Weights of a small GPT-style language model, trained from scratch on English Wikipedia: a variant of SOAP for these matrices.
Each number is 128 + 32 x the weight over its row's rms, rounded and kept within 0 to 255. Layers, rows and columns count from 0. Numbers have three digits each. The size before them is the row's rms in percent of the matrix's.

# layer 5 MLP down (transposed), 512x384, rms 0.17, rows 13-17, columns 0-191
096:177116133103079140120144163110113122112131172177137133141077086107148104131134112202100099112118047135107115136134100133164119163068172111163142079111142134102135139109105097087151124137116155112170140113162090112192105145182172151091129097089161074097157127132131188171130180162149110160125133171121136255137125156154149164120099147137140141120131164066107090157147158134180103112188183124097088175076156146078121118191076104155099114200139109108127154139145180142160116131221151170133089147161127138111044149104129090118080089096075162101137127149146107130195090054114135135
101:163147103174125069111096180133071131140091147169088143151115090082124105196091197134144135144098095067168110147162121133144154097191118119065104102144134160148104097192150160094106129130090111101149175121153107052085121152095148124090082157125086122073087126114075101165086120134116118088124080156129137159097125174170153137121083121098179165201162084138136155125075142126081117158139144098130057104013084140101111103082154187098087171098188144115136171139081135142091154095123119126160121119115094109107150101089135156150166128124120108131148103128169161173154076075185163105
092:166157090078137151124130026159146090077161128123106090146140103121140124129144107070079149094094116095171185128126107109165142136126090139078174159183127161184147147143145103120152149168143140129116133139144091118144155151127097163176143058106154164113114114089166134169176162034111129066111185162147110024169091152108108085134151113175159098164159123176124093095088094137069153144151095055134150104088100165155156122144060177162151132096149186168164121163132160167142125099130132200121132140137117114135131143152127096127059126177177128155043132156100148128151090125135164089
090:082175135130141139129180094167044111121107102120121178120112108096179164149136119085152158118070114181125137113114155126112150200107063101097077126065139105143123082138145178185108102152156161124164070102089097166127111081106152108145157100107123130148187161098139109067115074105102152154168061167117174004132154163088096170106121141111181142086140115166112101094072126149133171127151069127156119126207097087164094049153183085198080109187118137072138125131149150164123122116072161112100130110076165131174166100110142140129110105135115117174163089158163144092148148061144170136
099:199160124087144090151141088111158148171126135135111100113093097035147107166192121121149154149125134086152141106141100130076155140130163084129118134194099081191150086132124141090154172143153105125196151147138111111039169096160068108143132061141074135201087130121111119137088164121137139072139155157151096147176101099155126113125112145199065138103147144166118157081098097158121106073084113131127119159186145157148094126127144116154167117168166079106132157151142122081175185055171111145095106190137155125037075128083160089106144130138108136152124163163171155092153105110085062104
# layer 5 MLP gate, 512x384, rms 0.166, rows 14-18, columns 0-191
099:090124103141133154119178148121135125149122176145153134182066115169085096104151093139122168136188161119187134114087192120126083182131173083131158092136132127137163198121118067158060187128148150156188145087122152100153094165108087144113107166130164110166099127169156144133065160113102080089109081127093112104116104154177125137085079069135100160102064164168136132154143149172168131115129146115120118144177106083121132117171116184124116138190083168098085126135127072084145152086112084152118149078152122147130152160126118140159120101197055118168190144106164143116143141172122121106
098:180138128145142101113186124094143128183120102152141135172120103126154115133120179132162102185088181131117187163105149112158101156101080180107154134120095102169124086165118186136169119180093114096110159164142095167136158156150125171151114117138144146093156153136120118108125082118106234142203128109091126115094128187118147078131141088107104123154131147153160104133077086094136145074156100132150077090171133167092132189098168139187101102164180088129093112170122147081118142130119066100159144135087084116173132176131115160100177163108131167103138102146132130083102095176110159133
097:086164112191112153146130167158128171165120116145180168128104113144183149097021115069130122050114094056185146097101108164086103113138086116132080095139093158093105132149150056176161129099181108156163099137080211103099174139118096099138179144110144174087188129115167132091109112084132129118156134121167110160118070130182130096095136157154152140123162130145163083088151137121157108078128130084162196122101118103135148138110127112123051188077120119085143062157190117155114102142125124107115076124073159146166095122132136123161106109152129111147155106168132120110154139158109150152
097:142135134115143103135083087198081161139159139110185158099208093107078083164124094094180119152106111113089129047135116097077126152119141121154090131149114129120117110143102121126089139137139130143122152125135068129121210119098158103141110150181104143095158108159022117082071193096104139054157100109128193162115132112131107168123187122136103168116091109199150179135134093087129140103136158146132117067149091109143133123097101119172093100102147160109138123068173128164181109154082181156158100158138164072138077148093125141136142089144136116088158164100141138105168128139147114170
101:109147166118161104129164136157160139138180085112101065110189173096163133188086093173156152139059098119180138097190150118084128102137155136103110069100116147118145129097146168134184127160175146064064112138163127139125156140147140131101113081113130185078097103153096125128081142068156134080117096107188112124094100113147160187137117092108079166086117133082168132101144132091118087110142186117098194134135101098103145152079158084104126136133112129112167082140124101122163091081122171157020110114081118143189137109127112177129091166119124099051116083161134183138118117179120178132
# layer 5 MLP up, 512x384, rms 0.181, rows 14-18, columns 0-191
103:132085109104113119160140083091104094109163141101130107191111094060083116113149153130146098137155085129181153121062125154102115191103174155169135169066072181165121152146127100055146133144126116103147067103117147179147160100150152155121160126126099076126132148098096083123168114124187129138160128175088107139123115158143133174116150175174130100101082198186091102117174098135115096124152182127113130156184139127135098157158168048137100145135104123134132148099132145163091088103181192167093157099134138121119128162143099105144115103151148120147178126134114159086125096165070138154
094:110096117120096146118111138089109162182116151156174139192112146136096129122156172126192120040128171133099078143141102134145103121120127111123193144081138077155116116112186060122172156147074117101185149130171174103102128148146108127059178093152099145100065087073117155072138093108128124143141198159035129110126151188111155126129142168140097076090120159153182090141133060182077173093147081097101101172099105176143105165072141162163129136111154160075136166124124145120189117135133143171157132169140102077105110128097152082122079153101097174107088093095127137176113099110147194139
098:103191117131122121161096128163060155159129126087084088111074168099143174116072125049085086148118122078119094085042138185168145196097187111173117105118123171096081124073144071106171128136160095053142122161101156081145154149096031169121140168097091175157074136123161173081104065086107116200107135170194079136136162078136142122136081165107099144145177119115133086082109116111151159137076059123130151107131148069109090196105150074100079115083122153085126122169129083193140116105150085112149122154174122175051151132123126078143101203139144183141109129128127164153171133107099142147
099:122177126083092096101148143208101118134128145138117156150092174139109167122126139109150106091125100152084123077114139157114159141106153152126190131130094125109099181160150112128111099155145156053155088143121154105077136127143127067109151099120152101164112145137133143143162115082110178107139148087113043122118120123145059147175176084143135113095128143109131107080148091213125090123156188084131146125163129087091148149135112144101103117092111107074122138126186150101142163177121113116130094138099087090173103121047182118117138124163119087151106086071144194116191189127126088177
100:157099090123153070130137132123154159196114087083085041124122177107175136133068199008108084132134124126126140158059128135111152085127119122125092069105130095105097163084151127133179093165096150104110169133106136175085119088121147173072148106155163148127109109101114160137157105107122089096094106147148128144073121115109154121144069104144192095081099176200137148074137083161076135129097169155168157125131162165150181147152194147168133101138074160103177162191149150117118108154147121134100095105173101144129164079124147188134111077175139163123033120115186087142103156151179090122